{"positions": "rope", "rope_base": 1020.0, "attn_scale": 0.177, "bias": "none", "lr": 0.00252, "lr_mult_up": 1.26, "grad_clip": 0.5, "schedule": "wsd", "decay_fraction": 0.887, "final_lr_fraction": 0.1, "batch_tokens": 65536}
Each number is 128 + 32 x the weight over its row's rms, rounded and kept within 0 to 255. Layers, rows and columns count from 0. The size above them is the row's rms in percent of the matrix's.

# layer 15 MLP down, 160x640, rms 0.12, rows 76-159, columns 400-439
size [ 96  99  97 190  96  94 102 103  96  94 105 101 103  98  95 102  94  98  96  98 141  95  98  96 101  99  96 101  96  91  96 101 100  96 102  98  98  94  98  99  92 103 100 121  98  97  98  97  96  97 113  97 102 111 100  98  95  95 107  94  99  96  98  99  98 100  97  96  97  91  97 100  94  97  97  99  96  97 104  95  98 100  99 105]
[[167 103 141  85 112  62 145 139 116 139 105 128  62  64 133 102 189 144 103 139 136  96  87  96 154  99 109 184 129  86 155 126 109 107  98  77 147 171 125 170]
 [131  94 163 167 174 143 139 120 155 126  87 136 139 159 154 139 121  84 194 132 125 122  89 116 129 162 161  94 148 165  58 152 155 161  98 144  56 122 159 137]
 [ 90  87 122 182 155 124 100 139 190 138 136 173  97 106 133 124  94  78 107 111 151 126 166 107 145 143 164  96 131  86 113  69 167 106 100 105 109 121 176 115]
 [127 128 129 203 126 164  94 180 130  79 109  96 113 117 124 142 138 175 105  96  79  90 108 149 115 121 123 138 108 115 143  91 132 151 143 158 145 102 205 161]
 [146 171 166 140  76  42 146 115 150 131 143 158 127 104 174 116 102 157 117 151 179 102  82 151 141  94 142  71  73  85 183 126  97 117 142  74 136 150 139  84]
 [185  77  86 142 111 156 143 173 138 106  89 103 170 136  95 132 118 105 105 201  43 145 132 119 100  78 142 115 158 131 109  78 180 129 158 201  87 146 162 127]
 [ 73  93 128 121  90 105 125 149 131  96 168  93  94 130 102 126 190 118 185 128  69 113 169  95 139 145 167 159 114 103 116  71 104 104 143 131 103 104 120  99]
 [131 115 130 129 162 135 171 148 162 214 118 135 127 117 150  25 152 137  68 127 167 160 119 126  95 100 124 108 159 176 105 117 118  84 115 111  98 127 129 114]
 [ 71 132  94 142 117 149 144 156 137 122 115 169 133 147 131 140 100 111 184 110 105 123 144  93  62 195 152 121 132  75 110 166  69 121 133  92 105 145 131 168]
 [177  82 154 142 132  97 127  68  68 133 150  92 117 145 124  87  48 152 109 148 142 169 167  91 116 125 166  58 154 159 159 126 108 140 118  92 159  81 118 164]
 [ 65 173 162 123 160 142 150 112 169  98 162 148 113 188 123 117 124 148 152  87 102 166 145 109 130 113 149 122 156 179 192 143 152  91 124 159 133 159 106 152]
 [132 175 102 147  96 138  96 144 159 128 136 166 126  85 190 183  85 105 104 151 158 149  76 146 171 105 176 144 123 155 117 172 152 146 126 128  99 116 177 113]
 [162 116 130 133 143 150 143 198 143 141  87  60  95 147 142  83  93  77  75  83 191  93  68 158 143 140 112 106 134 126 160 112  88 105  82 146  96  95 158 120]
 [ 78 195 152  76 167 103  85 158 155 176 142 179  95  86 105  45 190 128 100 162 112 103 140  67 128 103 159 138 112 116 192 102 143 160 101 168  83 103  93 145]
 [147 136 133 128 160 103 119 141  91 171 197 150 121  93 130 128 179 138  67 108 136 174  62  64 161 123 153 136 154  91 121 131 161  70 116 100 150 117 117  76]
 [ 92  88 212 157 111 122  97 147 118 133  92 139 153  91 129 148 111 138 110 114  90 133  90 105 131 103 123 150  97 127 110 104 183 177 166 143 154  91 141 123]
 [137 150 129 113  77 135 144 147 131  92 144  52 119 139 159 130 146 160 149  67  87 144 199 170 138 128 101 222 175 175 126 164 122 160 143 193 164  92 119 160]
 [122 114 136 133 146 109 125  86  87  99  93 142 113 149 119 118 127 132  98  97  96 107 145 134 113 147 114 108 145 103 118 131  97 135  36  69  83 205 140 147]
 [125 197 155 103 139 139 131 136 109 129 110 131 124 171 119 157 141  83 124 101 189 123 129  91 163  68 105 126  94 131  98 105 105  71  40 133 121 138  83 142]
 [ 63 239 141 125 123 139 124  97 135 146 152 108  94 109 164 130  99 118 117 163  90 135 109  93  99 110 131 158 130 117 106 150 155 114 176  84 118 166 137 148]
 [121 111 171 103 165 137  92 160 160 180  97 148 133 111 112 113  87 108 164 122 147  93 136 132 112  65 127 157 163 149  79 193 125 106 117 147 115  99 140 102]
 [171  81  85 135 162  92 100  86 108 132 126 151 125 138 124 162  99 124 103  76 160 166  99 136 132 109  90 171 139 123  99  86 125  80 170 155 137 127 102 125]
 [152 148 118 173 114 124 173 157 149 187 118 123 136  97 142 140  94  87 111 137 117 115  92 162 142  80  94 156 123  91 116 173 106 131 131 115 117 115 163 178]
 [100 180 172 138 166 125 163  98 112 164 154 145 169 129  78 134 176 158 111 106 104 127 200 144 112 149  51 126 152  67 100 100 137 167 150 170 121  86 131 134]
 [ 91 126 111 144 132 139 130  98 155 131 129  97 154 166 119 101  97 134 139 122  87 175  78 115 126 131 152 101 109 172 128 157 137 169  93 196 163 126 100 167]
 [ 67 111 138 102 121 106 163 160 155 111 146  71 128 137 112 104 139 112 149 109 109 150 174 128 102 120 164 113 130 101 145 142 119 143 117 129 118 142 160 125]
 [100 127 140 107 150  83  84  96 140 114  66 131 110 108 107 169 108 160 148 102  83 159 104  92 134  90  66 140 116  90 130 122 209  72  94  95  90 134  63 146]
 [145 155 143 129 123 104 175 107 142 127 151 146 149 179 127 165 122  99  85 149 142 127 186 172  77 141 184 174  91 185  77  79 182 103 113 144 171 118 121 126]
 [113 105 160 105 134 140 170 166 139  35 175 168 127  80 168  86  94 116 128 111 162  96  55 144 140 129 145 108 135 165 124 153 184 133 109 106 147  86 140  99]
 [119 112 222 170  82 171  96 172  97 172  83 158 142  98 146 109 138  74 129  91 146 119 134 108 111  91 153 123 132 134  66  96  74 144 118 115 141 129 186 111]
 [ 60 101 114 102 102 169 140 118 149 118 152 188 160  94  74 131  53  85 133  27 178 131 151 137 109 128  35 141 119 131 129 142 113 121 144 118 177 113 128  95]
 [181  95 146 124 122  64 124 152 198 140 134 104  88  97 162 201 170  85 148 138 126 121 105 123 126 109 108 108 128 125 110 119 143  93 130 179 165 110 150 119]
 [156 129 124 153 175 124 140 159 113 184 158 133 134 139  78  43 123 131 106  85 135 130  74 133 122 108  61 126 132 149 138 137 131 148 152 186  87  97  93 126]
 [156 110 121 131 179 130 146  98 132  32 155 114 146 171 150 142 109 146 133 158 188 120 119 114 137 141  95 141 170 125 138 120 146 101  97 130 199 144 180 135]
 [163 125 148  70 105  73  89  73 123  54 111 162 175 123 157 133 190 134 131 127 128 160 188 134 164 180 105  97  82 117 152 137 114 160 149 162 145 118  98 212]
 [140 113 133 171 138 149 126 100 116 154 178 149 148 156 109 151  97  93 150 121 162 144 117 179 101 158 134 127  73 114 126  73 132  96  69 153  91  87 125 141]
 [165 144 136 115 154  84 133 141 157 126 127 118  98  97  77 106  90 180 129 136 163 112 134 111 133  96 130 156 113 165 137 112 110 136 135 119 164 132 151 145]
 [142  99 147 200 118  57 179 151 130 111 167  87 124 114 173 140  59 140 188 144 109 138  82  90 150 144 124 129 133  64 142 151 125 255 124 131 143 151 139 128]
 [103 126 158 117 159 115 149 120 123  74 151  60 121 126 130 148 128 117 145 128 124 116 129 130 143 131 121 113 125 137 127 142 146 131  95 148 157 149 103 147]
 [102 166 113 135 128 104 179 189 128 123 193  77 138 132 117 101  99 124 133  93 130 102 136 108  78 183 147 165 110  74 103  95 128  94  92  84  98 124 160 177]
 [161 106 158 129 137 124 155 119 109 152 152 136 133 157  92 143 114 143 120 130  93  69  92  99 118  64 126 121 177 183  76 102 119 140 198 180 145  70 134 148]
 [ 72  98 130 148 178 105 155 156  86 160 106 102  87 141 135 146 178  97 103 126 156 139  65 127  78 124 117 124 143 119 203 163 192 113  81 118 108 135  80 137]
 [120 170 142 139  93 137  97  73  70 142 136 125 172 106 136 151 129 185 185 166 103 106 127 137 103  77 106  43 108  90 119 132 123 180 180 150 206 128 132  84]
 [170 155 124 130  94 105 179 142  72 121 157 186 154 192 148  79 122 151 151  97 129 128 114  32 169 157 149 140  80 120 213  89 106  99 154 127 143  74 126 145]
 [132 129 147 117 111 138 104 127 161 123  75 124 150 146 120 148  78 157  98 139  98 132 135  80  72  72 118 141 162  92 148 133 135 152 171 134 135 147 166 131]
 [131 103 131 171 105 132 124 114 122 178 127 132 142 118 203 157 120 146  65 128 126 121  46 128 127 120  96 123 136 148 109 123  72  72 117 151 106  98 143 130]
 [121 135 134  97 132 125 136 128  76 129 181 171 122 134 118 183 159 116 125 127 138 168 148 153 126  91 150 102 167  79 137  96 132 160 115 109  97 195 157 139]
 [148 127 112 144 141 140  96 130 108 143  59 101 129 144 131 100 208 106 119 153  52 151 180  58 119 129 201 129  67 115  96 129 113 188 151 103  46 155 130  95]
 [ 91 120 111 137 147 139 177 165 107  99 134 124 134  52 145  86 173 110 144  76 116 138 122 160 115 120 147 109 167 114 142 150 168 113  97 168 118 119 122 154]
 [151 113 122 143 109 155 118 155 138 130 151 149 170 140  51 131 155 127 135 153 123 126 126  88 155  62 140 133 125 115 104 177 126 113 189 165 127  93 144 154]
 [124  85 121 125 125  82 152  88 131  71 136  58 110 181 141 127 108  94 124  49  65 103 125 106 111 143 125 138 126 106 132 141 112  71  88 141 175  88 134  65]
 [136 103 210 126 138 159 103 103 196  86 186 138 140 117  61  37 151 137 156 154  92  67 150 139 187 147  67 231 128 149 127  97 192 165  78 110 123 127 164 167]
 [120 200 106 142 100 178 133 105 125 133 139  92 123 118 138 134 126 136 162 118  50 123 105 129 151  90 138 115  76 117 135 180 136 140  67  95 139  79 137 100]
 [152 138 115 129 100  96 153 114 133 138  96 128  90 155 168 112 143  99  70  91  90 144 127  99 130 157 125 147  60 125 170 133 103  99 163 110 104  68 150 116]
 [161  58 160 112 126 105 143 176 140 143  76 155 120  87 103 163 100 110 137  92  93  82 131 131 163 157 157 112 153 132  97 122 150 134  66  91 114 142 132  79]
 [139 153 142 181 121 199 134 118 120 170 131 115  80 149 132 157 149 145 161 130 113 144 120 148 109 168 135 128  97  74  83  88 131 155 126 219 115 117  91 102]
 [112 173 136 171  99 104 100 157 133  91  96 155 124 152  90 127 104  89 147 164 142 129 135 113 159 140 138 173 132 139 144 180 106 188 144 146 116 170 146 121]
 [152 123  97  86 117 131 163 101  80 109 135 108 202 150 160 124 119 148  87 104 182  84 114 140 125 152  95 153 106 144  83 185 131 135 156 159 103 175 135  87]
 [147 118 153 113 160 144 123 156 115 188 165 103 178 136  84 142  71 117 136  97 138 136 139 157 108 123 134 114 103 165 127 159 177  91 144 171 160 143  87 113]
 [113 104  87  89 144 101 148 108 129 153 134 107 144 127  76 136 154 101 152  97 144 171 205 140 205 101 154 129 108 125  69 113 118  89  97 147  90 135 135 107]
 [144 198 101 107 101 116 168 107 149  52 145 160 112  86 121 132 155 114 112 130 121 179  80  96 159 115 125  83 129  82 176 107 140  94 131 174 142  85 144 116]
 [118 152 151 157  79  83 149 134 169  94 147 112 175 134 121 180 123 156 140  99 127 128 109 150 123 116 111 118 127 155 145  94  33  92 112 138 142 131 133 127]
 [110 124 155  76 141 179 128  66 169 170 119  73 103 146 182  97 200 148 140 161 109 134 202  72 171 181 118 138  65 168 141 141 145 124 146  78 130 171 179 194]
 [127 176 141 139 133 129 134  80 128 131 155  93 107 178  87 135  63 151 137  97 142 139 135 120 145 113 150 149  92 168 135  49 136 156 102 112  95 104 161 189]
 [ 80 122 126 144 146 109 125 104 116 108 137 186 144 167 123 166 137  90  99 157 129 105 129 126 126 115 117 199 148 118 127  84 132 123  70 158 132 147 153  99]
 [117  99 113 135 170 113 188  80 108  94 115 150  83  80  94 144 164 103 160 126 117 121 117 102 121 111 134 116 130 116 174 135 211 152 128 104 103 136 102  91]
 [101  81 151 149 182 143 133 140 109 135 113 195 154 112  97 175 134 142 144 107 152 167 130 112 120 124  73  88 148 172 119 122 150 132 115 160 108 101 114 136]
 [158 156 149 124 135  86 138 158 123 149 172 131 187 133 119 139 130 149 107 114  74 142  91 168 120 115 159  92 134 151 128 134 172 157 129  97 142 103 154 159]
 [ 75 122 189  88 105  76 127 141  69 127 141 120 101 155 146 170  94 139 121  68 100  95 114 138 102  72  85  73 137 179 116 125 135 149  87 146 144 115 127 121]
 [123 115 143 123 145 130 120 144 193 102 175 122 124 129 113  90 193 156  95 169 124 101 149 129 186 154 128 119 121 138 125 126 149 166 103  89  99 156  91 139]
 [158  96  62 115 128 138 100 164  96 163 129  88 113 139 135 102 144 119 163 163 180 195 145 100 130 117 206 174 145 119 111 162  69  83  99 116 119 187 150 141]
 [147 144 143 105 101 107 151  90 145 129 115 155 122 146 162 184 123 174 130  71 161 110 120 100 114  97 146  98 147 113 137 137 115 173 107 129  76 115 124 155]
 [ 98 137 134 149 167 116 119 121  79 122 209 123 110 108 134 110 175 149  90 110  78 128 110  86  97 152 153 110 122 106 108 103 133 132 112 109 200 134 117  62]
 [ 91 138 120  63 147  92 160  58 151 130 109 125 124 160 143  87  61 166 136 122  91 144 130 117 135 157 128 139 111 162  70 105 126 152 149 113 132 128  88 125]
 [168 137 182 148 122 141 109 115 142 104  82 149 140 110  95 122 136 147 175 144 113  98 154  87 123 112 107 136  48 117 178 116  97 125  47 145 120 177 157 110]
 [217  85 111 124 120 141  93 124 146  91 111 142 135  93 108 103 150 127  95 140 136 113 165 104 104 127 140 140 133 178 188 169 129  92 104 126 126 221  71 137]
 [135 164 133 118 154 101 173 138 146 149 115 127 114 169  94 143 142 101  99  91 136  96 167 143 130 116 172  82 127 147 104 105 135  94  74 129 131 133 102 108]
 [111 159 160  62 114 121  94 133  78 118 145 106 147 130 115 129 145 177 157 146 152  91  75 122 120 140 188 160 120 122 160 198 117  91 116 148 144 176 121  72]
 [ 87 113 113 141 130 145  90  37 172 172 129 136  94 104 114 123 169 122 134 103 125 136 159 105  85 130 127 145 138  76 135 113  83 129  92 107 127 125 101  53]
 [126 137 150 102  97 139 157 113 101 156  99 158 143 134 179 123 118  99 146  65  86 131  89 151 108 145 131 112  98 138 130 189  63 111 101 128 136 101 148 132]
 [148  92 182 103 101 136 103 184  57 124 146 160 151 119  87 205 166 176 113  69  99  93 136 133 131 122 133 125  80 106 144 170  75 148 207 112 117 137 112 101]
 [102  94 122  70 108 130 141 150 126 129 132  78 137 178 178 100 144 137 103 151 151 109 133 155 110 100 131 162 122 190 116 132 136 128 159 193 113 123  82 136]
 [147 126 110 152 124 132 101 108  82 134 107 131 118 109 152 110 168 146 116 204 125 154 115  97 185 134  92 170 165 168 125 131  72 108 173 152 104 104 197 170]
 [117 146  93 107 159 147 120 150 180 110 146  75 115 167 147 108 157  91 126  84 108 150 112 133 105 122 132 152 126 113 134 116  84 141 131 135 156  98 109 169]]